Weights of a small transformer language model: rotary positions.
Each number is 200 + 20 x the weight over its row's rms, rounded and kept within 0 to 999. Layers, rows and columns count from 0. The size before them is the row's rms in percent of the matrix's.

# layer 3 MLP up, 640x160, rms 0.188, rows 16-59, columns 0-79
099,207,207,186,190,192,181,204,179,210,253,188,189,189,223,241,212,204,171,190,211,202,225,203,211,164,198,206,160,210,195,214,179,182,201,211,188,217,182,207,239,182,180,160,192,219,199,195,193,160,180,220,236,169,229,210,195,204,191,215,205,198,210,218,206,142,221,183,200,224,198,181,225,203,209,224,205,217,220,212,214
093,217,186,204,213,195,231,223,231,215,195,194,249,251,213,195,198,214,184,204,184,192,219,186,231,180,194,244,197,195,213,147,178,237,210,193,182,187,179,190,215,205,191,219,215,190,160,194,205,190,229,208,169,183,212,173,192,200,196,197,191,213,192,186,194,182,195,213,203,214,176,173,183,184,193,190,184,216,175,180,167
095,173,191,209,216,197,160,190,218,199,202,181,218,207,188,235,194,199,209,206,222,198,235,187,226,185,204,187,181,228,249,175,173,203,195,176,204,218,210,238,190,206,220,194,205,187,223,197,201,192,209,193,209,199,162,222,197,214,174,163,210,225,211,199,184,223,226,219,245,214,180,199,194,184,205,194,186,194,192,181,210
095,205,207,222,214,189,208,188,178,205,193,230,191,201,175,203,203,180,192,188,226,220,167,210,201,167,182,194,207,187,209,219,214,214,225,191,213,208,190,197,191,231,172,206,184,203,197,169,222,227,195,168,227,216,201,217,193,165,208,168,216,202,221,218,213,201,180,170,204,223,192,206,167,180,203,184,210,201,222,236,225
099,185,175,221,222,199,210,211,195,218,184,237,195,187,214,196,188,198,225,195,201,221,194,203,160,186,175,205,195,187,187,203,185,190,215,222,177,175,204,200,226,174,190,216,181,207,215,150,159,212,199,195,180,222,196,234,192,222,157,221,192,226,204,205,192,194,195,186,214,223,226,187,191,188,180,197,222,206,214,198,230
097,213,258,209,213,185,251,205,198,224,199,202,219,228,218,177,171,216,179,216,228,197,222,204,184,207,231,201,203,184,206,205,215,196,201,183,183,143,197,205,216,186,184,183,198,184,237,215,227,187,190,208,212,199,210,164,203,212,200,215,183,196,213,187,185,208,204,197,175,217,197,174,151,193,214,206,210,180,200,236,181
100,208,200,219,196,212,206,172,207,192,211,218,198,208,225,207,181,190,202,163,216,206,206,169,195,197,160,229,168,209,193,174,203,245,214,236,217,176,209,195,191,215,224,194,171,215,173,218,188,188,185,210,173,253,168,185,197,194,199,182,227,236,215,192,207,218,221,223,202,193,197,217,173,194,196,215,206,189,213,205,156
103,172,191,218,197,213,215,215,205,198,212,227,214,218,195,184,229,191,178,160,215,199,231,162,222,179,207,220,175,172,135,208,170,166,189,205,167,186,200,189,189,181,198,239,187,178,196,214,203,184,168,208,226,216,192,219,210,205,179,201,205,203,216,202,226,197,206,205,196,199,198,230,205,222,212,211,195,189,187,139,206
097,184,238,220,161,194,219,208,210,208,180,182,189,182,196,203,178,240,196,187,226,208,161,205,221,191,193,214,194,166,160,185,203,196,212,237,209,230,197,201,201,225,188,172,188,186,181,196,207,213,197,236,204,218,235,210,192,180,165,165,216,208,221,192,205,196,222,233,200,186,207,180,197,187,196,203,168,193,176,182,219
092,206,204,198,193,249,228,206,219,214,191,198,184,176,161,228,183,159,175,159,178,195,228,207,165,191,229,196,185,226,226,202,223,191,182,217,183,203,163,211,197,221,204,184,192,196,201,178,202,212,202,193,235,210,208,213,217,201,229,222,201,168,252,228,196,206,214,193,200,200,206,212,191,178,182,214,210,194,179,183,198
099,197,202,208,191,199,198,175,211,219,232,199,185,205,175,219,202,214,196,210,177,204,206,219,207,228,218,215,206,169,208,192,192,213,178,211,242,224,147,214,203,172,227,229,160,214,212,210,178,200,164,236,173,213,212,167,176,232,194,192,260,200,202,168,207,179,181,199,176,215,194,222,193,182,206,212,195,195,221,145,186
087,232,182,168,191,180,200,224,182,183,212,196,210,219,184,206,195,200,212,165,218,188,200,194,245,185,190,197,206,211,188,202,205,225,198,187,209,182,187,187,210,222,184,212,169,208,172,187,216,198,199,225,201,202,167,224,211,215,201,229,176,230,182,219,186,187,182,210,197,205,188,239,206,172,222,184,171,214,180,188,195
101,218,202,197,211,203,194,225,175,208,194,212,148,217,200,201,187,223,210,224,207,192,215,180,206,183,202,182,202,201,201,193,195,202,204,162,198,211,222,168,170,219,198,211,227,197,190,213,206,206,182,211,175,215,153,203,216,203,206,164,168,208,233,214,185,234,168,229,191,169,181,194,189,185,185,162,205,196,204,139,199
107,171,209,187,203,196,202,191,206,197,226,177,214,210,202,245,172,199,208,199,189,215,225,196,180,192,197,218,170,175,197,167,187,211,191,240,209,185,197,187,162,257,195,203,209,193,216,208,214,230,201,174,197,200,165,219,248,193,205,233,196,236,233,205,238,159,181,219,180,194,209,210,204,200,196,185,233,161,234,226,178
085,212,224,209,153,207,217,228,194,185,214,209,220,211,188,205,191,157,198,179,205,213,184,211,175,203,222,213,170,229,190,200,202,206,183,224,204,179,207,183,178,197,218,206,187,168,184,205,215,187,217,205,182,239,210,181,226,202,220,222,205,174,218,205,207,201,194,223,197,197,216,225,216,167,165,215,182,221,192,212,220
113,219,213,188,217,237,187,191,212,213,190,212,195,204,212,214,184,208,208,194,192,214,249,186,185,178,209,246,178,205,222,164,217,195,178,188,212,190,207,194,214,173,213,213,196,216,192,216,191,211,210,206,201,199,191,177,164,221,213,224,197,170,169,208,183,195,213,193,259,219,209,198,177,228,218,203,215,190,177,205,187
102,192,198,199,167,188,212,183,238,203,199,173,195,213,187,237,195,187,176,199,196,214,177,196,169,187,204,169,162,206,172,213,171,232,203,191,204,206,188,195,209,212,198,189,206,257,198,215,191,207,218,208,211,218,203,221,205,216,205,263,211,179,193,209,217,200,220,201,202,185,189,201,210,222,198,209,173,178,195,206,186
101,201,184,189,204,212,153,190,193,203,206,196,228,203,171,196,182,216,223,205,197,198,208,205,210,223,184,177,256,196,190,214,196,203,211,208,218,223,196,235,231,196,211,192,178,189,186,228,206,205,209,216,181,170,216,171,206,223,186,205,199,222,204,172,201,201,165,181,212,199,218,218,222,210,191,226,168,239,221,198,219
104,215,182,173,196,180,195,186,193,204,181,234,206,192,214,210,174,220,192,214,174,183,211,191,214,188,212,191,190,211,207,173,190,235,201,191,184,182,239,206,202,183,215,160,190,218,199,251,203,194,208,207,231,240,231,181,211,205,216,191,181,168,208,185,200,224,225,243,208,190,179,198,197,185,176,220,183,210,197,181,204
101,173,222,206,184,189,233,199,208,201,180,230,192,190,186,186,147,233,201,204,179,210,230,189,210,193,150,169,200,190,223,206,218,180,202,212,215,193,211,177,186,208,178,202,201,233,172,232,219,205,245,190,186,192,220,212,205,180,199,225,209,206,191,225,217,239,198,182,205,213,192,204,240,205,187,201,167,200,184,168,134
100,191,199,183,215,210,204,191,213,236,179,194,191,223,185,195,234,205,219,193,185,196,183,221,173,199,223,198,199,144,194,201,175,186,213,201,203,188,174,195,214,200,199,210,198,151,237,202,188,214,182,212,154,177,193,149,197,173,205,206,204,191,191,192,218,212,219,208,193,219,188,240,205,175,207,233,220,220,218,195,196
100,199,200,219,173,228,197,204,211,203,223,208,182,170,201,205,204,219,190,212,199,179,216,194,185,226,212,188,196,210,197,197,182,203,204,164,196,204,194,212,215,186,203,216,173,204,218,176,216,219,178,247,205,189,182,193,200,203,216,178,192,193,194,218,212,191,199,198,235,217,179,195,184,223,171,192,176,160,235,159,209
102,198,206,193,240,195,206,191,162,179,196,197,241,211,213,164,224,195,172,215,219,165,209,197,216,210,192,187,186,191,225,196,206,182,155,211,212,161,182,187,187,192,140,228,218,195,197,216,182,250,189,210,207,197,210,209,212,205,184,239,174,225,180,261,182,204,202,204,206,230,209,228,214,241,218,186,222,219,153,217,196
098,175,220,182,178,200,177,219,223,217,235,219,228,209,227,153,176,216,209,204,201,207,188,215,224,188,193,228,215,185,193,170,164,210,223,180,185,236,177,196,166,209,224,187,197,199,157,193,224,178,188,178,203,191,210,176,201,208,209,192,218,193,188,179,209,190,201,206,185,218,217,228,196,189,158,179,189,199,196,207,205
099,205,226,216,213,189,191,247,177,241,203,195,195,152,210,201,179,193,222,190,194,211,191,174,177,198,177,193,189,195,207,188,227,177,203,186,203,168,214,190,220,240,201,204,224,205,200,191,226,211,171,201,179,211,159,202,180,210,196,188,162,226,184,207,199,221,218,199,247,169,224,176,217,187,198,190,176,187,172,207,168
104,208,213,179,200,193,233,215,187,197,205,219,191,186,223,208,227,188,194,202,220,234,185,192,193,165,199,215,219,201,177,179,211,212,161,210,203,183,205,191,203,196,231,186,199,232,201,181,194,203,197,191,193,231,188,202,198,244,203,213,174,160,182,178,181,197,202,209,177,182,181,181,217,212,217,218,203,193,199,220,194
100,204,193,195,172,200,196,195,198,199,211,207,166,210,196,193,219,173,194,187,167,219,237,211,218,217,196,189,217,185,217,186,180,198,183,231,204,198,233,183,214,186,207,205,194,185,170,186,215,179,218,209,231,218,234,217,171,212,180,188,223,194,207,196,209,226,197,227,185,175,218,146,171,202,229,222,194,198,181,203,204
108,176,184,198,205,186,162,199,237,204,203,180,199,211,216,197,199,220,191,245,218,237,190,214,227,213,179,222,188,195,206,191,204,201,204,228,196,164,160,201,206,221,223,241,198,212,169,196,203,190,198,159,214,236,206,192,221,208,222,142,201,187,219,200,222,220,191,210,199,211,176,199,205,176,227,183,187,193,197,211,204
106,198,216,183,214,194,219,197,194,186,195,218,222,186,200,199,173,213,234,190,212,204,199,182,216,213,238,190,213,198,207,185,178,215,214,207,200,185,171,151,206,207,232,193,191,218,178,186,215,231,210,160,213,200,190,245,235,237,214,213,205,194,225,212,189,193,211,211,186,181,196,192,224,239,210,175,184,204,178,208,171
095,155,217,237,201,168,176,195,213,217,222,197,199,227,194,221,211,192,176,210,191,203,197,219,202,202,192,226,194,193,195,199,185,195,186,208,201,181,195,200,191,173,217,201,189,245,206,185,158,200,200,204,213,204,181,201,208,191,226,228,172,213,224,218,223,218,144,169,209,204,211,203,232,176,176,173,233,180,207,179,187
096,182,204,208,153,197,210,187,212,181,185,202,164,179,183,191,203,194,209,214,171,207,201,188,164,210,214,218,214,228,155,175,189,199,242,240,199,177,186,182,242,199,196,206,218,203,201,199,208,184,203,208,196,171,185,213,199,199,183,215,211,233,189,195,206,205,227,205,161,194,174,188,198,213,200,159,194,130,234,233,216
109,208,212,188,193,185,173,181,206,181,205,177,190,210,186,184,209,169,203,217,196,212,183,196,177,194,203,196,183,185,233,164,201,213,215,216,228,201,183,202,205,183,208,237,181,189,214,216,217,225,204,191,156,183,241,192,174,175,232,170,187,176,209,234,169,194,189,206,203,214,212,200,208,214,179,201,211,212,246,217,201
095,240,204,213,178,200,220,210,238,195,228,187,186,208,196,209,194,200,238,225,156,202,207,223,174,198,182,209,216,168,187,178,163,181,171,227,217,180,191,163,221,196,212,206,237,181,181,148,149,224,192,170,213,208,192,214,208,240,205,184,202,234,213,187,198,188,229,209,192,206,229,194,197,196,192,184,182,174,216,183,198
095,212,204,220,232,164,209,205,172,238,187,201,225,197,209,213,213,204,187,217,185,182,204,195,182,198,201,210,205,228,187,175,229,200,161,186,185,194,213,222,200,238,220,191,194,212,215,195,204,213,215,202,172,213,201,222,186,211,183,169,187,187,192,184,182,216,210,170,177,179,228,211,221,189,199,204,202,219,211,189,189
100,167,236,206,178,208,191,174,215,240,225,221,194,196,187,237,193,198,233,214,207,165,209,182,212,154,230,205,194,222,205,221,196,168,163,203,185,199,226,212,195,217,190,191,189,196,211,208,190,176,199,162,185,193,209,221,212,227,240,201,188,212,241,192,215,221,201,182,217,203,178,189,197,206,184,174,179,210,182,191,176
100,186,211,196,196,215,198,193,211,178,232,228,186,213,167,209,180,209,189,240,206,220,136,194,185,186,196,223,208,181,185,206,200,183,191,192,196,187,206,220,224,226,198,246,188,194,203,252,203,199,194,206,219,212,195,195,211,222,184,211,165,210,218,198,219,212,223,221,186,233,166,217,204,201,206,198,228,193,184,175,200
092,192,190,197,190,226,203,204,208,186,209,216,178,194,206,199,196,211,189,248,189,231,190,212,198,243,225,160,202,204,167,183,232,198,193,208,191,198,191,196,201,148,235,222,182,174,189,195,195,202,154,190,212,167,193,172,203,195,184,182,180,195,204,199,198,220,195,216,192,205,196,169,187,197,194,187,187,192,250,215,202
106,206,199,218,153,191,182,238,209,196,191,228,205,216,214,171,213,197,201,224,200,220,176,163,215,210,239,197,191,182,210,203,233,182,223,209,142,175,202,172,208,195,222,186,227,192,233,207,219,206,231,168,214,188,197,197,206,176,234,213,162,157,244,167,194,196,219,215,197,220,171,200,224,184,190,190,211,192,192,203,230
098,181,180,216,179,191,184,219,216,192,199,199,207,223,212,170,191,255,193,179,233,211,189,215,235,224,219,277,216,173,206,191,174,198,211,172,195,202,217,175,177,221,219,218,183,205,159,181,226,198,175,231,228,219,182,202,207,202,195,167,186,198,200,200,237,204,203,213,203,203,190,207,180,220,189,216,199,183,190,217,166
091,189,198,206,188,173,188,178,228,197,200,193,189,202,178,198,218,229,204,208,221,239,222,198,169,211,193,193,229,195,208,206,215,208,187,199,171,204,183,170,176,216,201,223,204,178,194,199,190,199,211,207,175,209,200,217,175,219,208,214,176,222,214,234,223,206,198,179,170,180,197,217,190,214,197,165,211,172,184,163,219
100,201,204,156,229,181,193,184,197,190,208,187,222,221,199,241,226,207,187,199,246,174,216,212,222,195,200,198,188,228,233,183,213,188,210,197,196,201,207,186,238,190,198,177,182,181,185,190,190,210,197,202,198,218,215,162,193,226,191,195,185,166,169,253,174,205,229,194,221,216,225,181,210,196,219,211,230,194,170,177,182
101,186,163,223,213,224,176,162,197,197,190,228,226,174,214,187,216,186,171,201,188,185,190,188,216,167,171,203,189,183,194,220,230,186,207,203,181,175,182,195,228,219,181,195,189,206,210,213,231,214,189,164,220,194,158,193,208,198,167,194,197,226,169,196,186,212,205,181,198,151,184,195,192,207,197,203,181,170,218,237,217
108,184,199,221,215,228,188,221,249,194,213,186,180,210,194,220,148,192,189,224,198,173,214,192,202,205,198,210,175,242,191,221,187,195,233,198,197,214,224,222,208,165,188,151,197,177,163,194,233,214,196,211,219,213,182,205,181,210,158,205,196,197,174,205,226,182,219,205,232,216,179,187,192,225,196,203,220,208,187,199,210
089,194,186,181,191,200,194,218,185,217,185,238,215,215,247,199,192,196,219,199,205,210,238,199,213,176,181,210,226,212,187,199,182,171,203,193,183,241,212,185,215,187,238,199,226,216,198,188,218,207,168,198,189,167,189,181,210,215,197,208,198,204,218,179,182,238,204,178,227,180,185,188,173,166,240,199,223,203,164,198,191
# layer 3 MLP down (transposed), 640x160, rms 0.123, rows 16-59, columns 0-79
090,203,181,196,202,173,217,209,200,208,154,227,191,179,174,195,174,186,204,208,202,203,203,212,199,209,196,202,202,205,236,202,196,217,208,217,188,191,224,231,194,210,190,210,220,197,190,201,189,175,204,135,149,265,196,170,168,213,222,199,216,207,169,223,213,211,187,216,220,191,196,221,184,210,222,191,169,219,219,214,180
088,195,229,222,188,189,196,168,181,175,224,181,170,212,166,182,214,170,207,194,194,203,209,191,182,245,209,197,193,196,180,237,194,182,139,241,211,185,192,171,204,230,207,212,197,200,207,229,163,212,179,215,198,206,198,261,212,218,182,186,225,169,191,204,215,218,211,184,212,215,221,235,205,212,207,210,213,200,217,206,237
103,201,193,195,215,199,210,187,232,197,222,197,198,211,151,208,190,208,178,205,200,212,216,205,197,195,210,185,204,184,208,220,232,182,185,187,201,171,194,184,221,152,190,172,224,184,182,270,161,193,222,165,210,245,197,209,178,205,216,212,245,212,215,223,228,177,164,204,206,164,185,260,187,217,199,189,194,222,210,153,197
094,203,227,189,178,188,181,232,195,184,218,209,191,208,200,196,216,192,210,176,185,187,188,185,187,207,188,235,184,205,213,213,212,211,203,192,226,196,177,187,221,222,220,189,194,180,206,227,228,220,183,203,192,201,188,211,210,182,194,205,197,180,175,162,237,163,228,206,201,212,188,229,215,211,145,181,175,205,191,173,186
098,198,185,165,207,209,163,201,222,202,180,189,229,200,200,192,198,206,185,215,192,208,180,216,196,215,238,192,206,233,167,201,198,212,190,182,200,203,217,192,177,208,206,211,200,203,208,221,222,173,219,215,200,167,206,260,233,209,197,226,184,193,201,217,232,172,220,211,175,199,190,213,196,222,178,175,164,196,197,179,208
089,154,164,190,197,199,172,203,204,152,166,208,204,203,178,184,208,203,197,215,200,185,187,189,183,216,231,180,208,199,190,236,186,185,173,221,193,203,237,176,192,205,246,195,204,196,167,195,188,174,198,196,184,209,191,208,222,191,206,202,186,191,206,185,190,168,175,177,208,177,175,254,229,194,171,190,199,214,232,216,197
108,216,219,156,185,195,209,197,213,213,212,218,186,197,198,212,193,183,215,166,190,174,222,232,200,228,218,167,196,176,194,201,208,223,230,243,201,183,201,179,168,187,223,215,195,181,201,193,218,230,243,232,208,229,231,245,178,219,177,201,183,206,201,182,170,215,224,235,143,225,177,188,197,193,209,214,245,206,232,177,180
108,175,221,201,184,196,177,166,212,200,171,186,200,214,162,197,190,210,173,221,227,198,204,198,185,205,204,223,218,191,208,189,219,197,163,206,221,203,196,186,215,232,212,226,163,209,234,161,159,192,223,208,183,237,195,200,214,192,180,215,237,241,194,186,206,183,217,209,191,215,212,186,202,149,180,232,210,183,220,181,166
099,203,198,187,219,191,190,167,185,212,213,197,173,205,185,197,200,151,220,180,214,212,197,166,155,208,188,226,179,206,192,197,219,219,239,182,216,191,197,208,242,175,205,228,226,194,215,196,246,197,211,181,172,199,179,178,219,215,238,192,244,201,172,200,184,201,195,206,219,202,198,196,220,183,194,214,166,205,197,185,204
087,167,160,221,202,222,176,215,196,219,219,224,218,215,191,203,236,205,189,172,202,221,193,177,193,195,206,208,215,187,187,205,178,182,219,191,222,214,197,190,219,218,184,204,222,189,228,235,219,220,169,192,184,202,211,221,180,217,194,174,220,202,167,189,207,242,190,201,200,232,148,169,189,167,211,186,190,193,186,227,211
101,230,248,188,232,209,212,197,193,168,199,176,206,175,196,218,183,186,193,217,205,238,208,187,223,212,243,182,177,212,242,233,209,163,202,177,171,183,230,187,180,202,202,155,213,200,211,155,191,227,204,165,206,187,198,208,240,181,187,208,198,170,204,203,209,240,191,198,212,180,193,208,200,203,200,189,201,198,181,202,188
091,243,195,167,200,196,202,195,195,175,211,194,200,183,188,224,174,203,205,198,194,179,206,214,207,193,243,207,237,226,178,189,219,201,198,203,194,176,225,217,188,188,201,229,186,195,185,219,205,205,192,172,201,201,183,199,222,188,203,210,159,206,251,214,174,190,182,212,212,230,208,229,215,170,181,203,212,198,190,197,159
098,194,212,180,208,228,208,238,202,175,185,211,251,191,202,237,203,225,189,185,199,162,208,184,226,167,208,177,182,185,213,217,221,175,202,217,183,216,204,207,173,235,164,173,174,176,204,199,205,191,197,222,206,215,217,188,224,210,223,200,181,210,216,214,224,187,168,246,181,207,247,214,206,189,175,200,188,211,215,202,195
107,189,191,182,207,213,196,222,217,181,203,230,181,202,163,193,185,193,206,188,234,216,180,238,199,174,196,207,205,153,199,192,178,192,193,236,214,199,193,224,177,234,180,184,190,187,192,222,206,176,153,205,198,161,216,201,162,228,202,207,212,192,215,202,189,198,169,226,192,245,188,171,202,214,227,158,204,201,191,202,204
079,192,186,176,221,197,206,200,181,205,194,202,183,183,227,192,206,181,206,207,188,181,210,207,243,188,140,205,198,193,212,187,189,216,217,174,200,199,182,210,221,190,187,200,185,211,214,185,208,195,157,200,216,176,216,217,171,157,192,185,232,161,208,195,184,180,187,171,190,201,206,206,205,186,219,215,236,211,199,215,158
111,169,211,188,224,198,200,186,189,194,204,189,218,196,218,201,154,192,185,184,207,167,208,230,217,194,191,235,198,196,217,168,203,170,225,197,203,212,206,168,174,225,172,215,222,235,209,212,238,185,199,192,212,209,211,207,207,193,195,211,173,198,198,194,222,212,193,219,254,188,205,220,210,174,182,217,241,208,215,172,171
108,184,185,181,179,200,197,213,194,196,181,202,183,190,213,180,204,216,191,165,198,196,186,217,193,203,195,188,209,171,223,211,206,179,237,196,202,224,172,199,204,211,211,205,229,178,232,188,188,201,192,160,217,181,206,224,185,198,178,210,208,184,223,206,175,274,210,194,206,197,220,166,192,182,227,213,171,233,208,198,180
103,202,189,188,187,244,198,185,178,206,186,152,211,205,197,185,198,181,233,194,194,163,162,224,195,168,237,194,180,185,160,197,174,200,213,184,199,193,213,201,169,178,231,203,197,195,211,198,198,184,211,206,204,214,219,167,184,192,167,232,201,228,206,218,223,195,206,209,202,222,175,211,162,190,188,210,185,230,199,241,203
109,239,202,192,211,205,215,187,197,177,234,179,157,211,202,202,203,171,213,217,165,190,210,207,181,212,156,200,216,185,198,203,184,204,233,193,191,239,195,204,223,172,204,203,227,216,203,180,206,188,178,191,181,220,225,254,226,179,210,163,256,190,221,204,170,212,193,208,195,180,220,195,194,213,173,220,204,231,207,204,164
116,240,221,192,206,177,193,208,189,182,230,190,197,156,220,156,166,192,199,190,189,146,193,202,209,217,218,147,221,198,195,201,209,204,189,188,195,244,210,178,182,176,191,178,224,211,197,190,206,181,209,198,203,190,213,227,220,195,196,223,201,209,209,235,204,192,192,199,220,218,188,216,234,205,216,166,234,221,175,194,194
107,181,204,205,202,205,182,207,192,192,194,217,208,207,206,203,161,174,191,221,185,179,148,209,200,212,190,206,173,221,172,205,194,191,189,167,207,215,201,175,177,190,188,169,208,167,181,196,173,220,197,187,177,224,221,224,209,230,208,210,183,181,235,190,203,206,211,261,204,217,203,198,202,211,206,189,242,191,196,216,175
093,207,212,183,194,169,176,174,254,207,205,176,199,200,175,177,168,205,199,181,218,210,196,173,209,156,164,213,237,169,218,199,191,205,210,199,186,195,199,188,174,203,190,204,189,209,207,208,182,162,208,172,254,180,244,238,217,217,180,177,230,213,227,159,194,196,218,177,194,193,182,204,232,199,219,204,193,215,191,191,179
105,207,214,213,165,196,210,207,226,198,184,230,210,211,197,212,165,192,221,213,179,179,137,222,204,212,212,236,198,180,220,190,214,225,227,192,183,243,210,207,245,182,205,178,198,171,221,183,201,195,171,202,207,180,203,204,231,210,198,199,224,175,218,195,215,196,197,190,208,177,208,230,184,192,217,170,166,168,235,205,159
089,218,199,234,226,184,190,160,205,193,184,191,169,186,183,248,200,202,176,162,204,180,182,187,186,203,221,197,188,217,193,217,205,180,205,217,225,196,214,167,217,203,179,215,210,197,209,186,217,208,206,191,190,194,204,205,194,197,188,245,193,198,207,183,166,198,213,195,197,198,188,210,227,234,180,230,225,215,195,214,199
101,188,204,200,203,204,154,188,177,215,197,204,222,207,188,191,180,160,192,222,180,238,210,223,209,183,211,224,195,218,208,217,192,227,201,204,202,231,185,173,209,227,193,238,182,250,171,216,210,200,224,186,211,158,187,154,209,201,212,208,202,245,195,208,223,187,217,209,202,188,213,180,210,227,198,223,213,184,236,185,238
099,196,227,221,218,191,183,186,210,207,222,176,231,218,215,208,203,195,208,208,178,170,171,229,201,216,221,158,229,170,184,234,202,184,223,207,220,219,216,207,182,211,192,202,210,167,201,229,167,202,202,206,188,193,200,176,205,169,197,200,193,240,200,192,208,220,217,217,217,204,183,229,186,205,179,195,202,191,214,197,192
097,217,196,209,199,201,206,195,169,201,227,187,192,183,219,151,199,169,184,230,206,205,212,207,196,173,215,222,199,218,215,241,209,200,211,183,220,219,238,212,218,165,208,209,200,229,202,191,165,184,180,174,160,166,199,173,214,190,174,221,209,183,187,187,210,174,237,192,193,151,187,210,219,211,202,205,197,188,202,180,188
104,222,190,228,200,221,225,205,198,202,163,176,227,183,194,190,184,199,232,170,233,172,211,206,154,220,216,196,236,207,176,224,209,186,199,186,204,179,174,204,178,228,237,238,199,217,191,193,191,177,176,189,196,191,186,212,179,216,198,142,164,231,212,183,169,187,181,211,178,202,163,208,181,175,212,218,188,219,218,185,183
108,210,244,170,229,213,210,203,187,196,176,146,206,195,256,176,169,210,192,215,202,168,197,209,192,181,197,199,185,157,200,202,210,239,211,186,228,183,191,193,185,228,199,194,213,184,215,218,234,228,194,187,192,192,186,187,215,176,170,203,156,186,225,216,193,210,217,202,218,180,197,183,176,215,205,215,184,221,163,196,193
095,229,189,221,217,196,183,210,191,205,231,190,181,204,188,179,208,226,211,218,201,160,198,225,169,251,210,196,223,190,185,212,216,176,203,227,177,195,180,181,233,199,156,241,238,220,189,195,221,192,204,226,199,188,174,182,216,210,219,203,197,195,200,160,173,232,165,204,222,241,213,205,207,207,202,210,191,230,189,149,217
102,204,234,170,181,192,206,190,203,187,174,247,216,171,174,197,194,189,194,204,172,209,217,213,209,190,181,230,190,174,211,168,209,207,203,205,184,161,203,245,224,202,178,172,194,206,223,174,137,226,178,190,195,169,195,216,184,202,198,197,188,193,225,197,182,224,197,246,200,205,199,208,218,183,209,178,233,206,183,225,186
094,175,193,177,165,221,184,235,205,195,208,198,218,230,187,184,207,199,218,201,209,194,189,210,222,190,225,201,195,169,194,217,184,189,204,172,178,219,197,234,215,183,205,181,220,217,213,171,191,216,217,242,189,205,188,236,212,178,206,190,237,193,190,205,193,198,225,191,211,177,206,181,204,182,185,205,178,165,221,150,233
094,194,195,254,191,192,208,195,195,204,180,193,217,181,176,201,186,171,169,202,184,177,213,199,243,157,216,221,184,212,213,206,221,186,197,223,220,197,187,245,171,226,220,164,204,240,221,204,199,167,189,204,182,214,185,198,217,213,182,199,193,194,220,199,207,191,181,173,229,191,211,237,187,149,232,190,198,225,234,159,234
101,207,191,198,251,219,180,190,188,178,194,196,200,215,213,159,195,221,173,182,209,167,210,182,198,221,190,194,253,186,183,208,183,219,190,184,167,217,232,219,174,244,207,197,218,211,215,189,188,170,197,181,185,232,214,193,176,183,200,199,213,184,202,209,187,204,203,225,181,174,200,209,245,216,206,202,167,211,220,219,187
126,196,215,210,201,258,176,157,194,199,198,204,193,181,184,211,200,222,193,213,194,173,181,217,222,158,226,193,200,197,231,224,212,201,190,219,169,186,204,202,167,173,188,186,226,203,222,220,172,192,213,188,172,224,206,213,183,216,209,159,191,221,234,192,211,224,180,193,207,200,175,209,235,167,195,215,179,191,204,232,199
102,178,188,216,196,193,205,230,183,220,196,230,215,228,194,202,190,229,190,207,186,200,228,211,180,184,210,157,220,220,177,206,197,210,238,233,256,203,173,255,188,211,211,183,197,169,206,193,201,190,195,177,226,188,252,208,206,165,194,179,256,171,241,219,190,170,194,188,201,207,242,198,207,200,181,215,188,202,219,191,209
091,171,161,247,202,177,201,204,183,234,201,243,185,191,230,180,200,197,211,208,172,215,184,199,196,192,221,186,183,202,209,223,185,178,195,181,178,231,190,190,206,223,185,203,176,191,215,181,204,196,233,204,191,213,193,208,219,223,203,220,186,188,182,227,215,224,226,210,191,175,222,210,215,191,249,201,194,171,197,207,183
092,203,205,181,197,252,216,198,201,207,187,156,204,201,220,234,218,200,202,194,191,179,206,216,232,201,186,166,180,192,186,223,211,208,172,140,207,216,187,210,181,213,191,210,221,199,189,184,179,188,181,204,220,189,224,210,212,187,197,203,209,208,228,197,202,179,213,255,174,235,226,191,219,187,211,218,150,185,193,220,186
099,206,209,186,229,203,202,198,221,228,251,195,163,198,181,236,183,204,191,158,189,202,219,193,173,198,176,231,194,212,246,225,200,182,177,208,178,177,217,187,212,153,186,192,240,206,210,169,207,190,208,172,206,144,199,196,212,243,232,208,181,198,224,196,188,219,184,213,219,219,203,223,198,168,199,221,192,170,173,197,170
088,179,227,199,204,208,205,207,208,230,209,218,212,189,178,210,239,162,174,205,194,206,159,157,212,198,227,191,211,228,223,215,192,163,177,158,243,220,175,219,213,175,214,216,180,214,188,201,236,194,183,204,208,232,176,172,205,195,172,207,225,195,184,170,191,201,199,206,218,185,208,160,193,207,216,204,222,212,226,189,176
104,177,193,202,213,213,196,178,212,196,165,195,234,186,154,170,216,211,197,174,190,206,205,222,171,184,217,216,193,217,230,180,226,213,206,169,216,193,228,194,202,204,189,193,201,179,235,199,190,194,210,184,182,156,222,220,198,198,175,186,230,205,149,213,216,232,189,215,215,240,223,203,184,177,181,183,199,168,230,223,179
090,193,227,187,180,184,209,217,202,190,236,192,159,212,176,200,208,208,195,220,178,188,204,184,187,216,236,185,195,194,213,183,190,194,189,181,198,227,202,209,198,183,242,190,203,148,211,187,153,182,169,261,184,174,186,199,210,241,241,225,188,164,236,185,183,211,200,206,216,205,195,205,205,220,225,205,177,209,202,206,175
113,229,218,231,202,168,184,181,215,212,209,213,170,214,163,225,184,193,206,207,228,215,206,208,204,171,211,199,193,193,231,181,179,193,200,216,212,212,180,179,176,221,237,245,178,211,201,194,176,181,184,202,210,185,224,174,170,189,228,184,190,208,214,217,254,185,235,189,201,177,195,184,175,186,242,177,221,217,190,191,195
094,196,188,218,193,207,184,216,206,191,180,199,172,206,182,187,219,228,182,200,213,195,199,194,188,199,191,185,222,193,215,209,198,225,172,210,195,186,174,179,190,232,231,224,229,222,211,223,177,206,193,169,182,228,202,182,172,179,209,217,187,189,162,198,200,201,209,234,219,183,214,220,214,194,222,155,233,219,182,198,176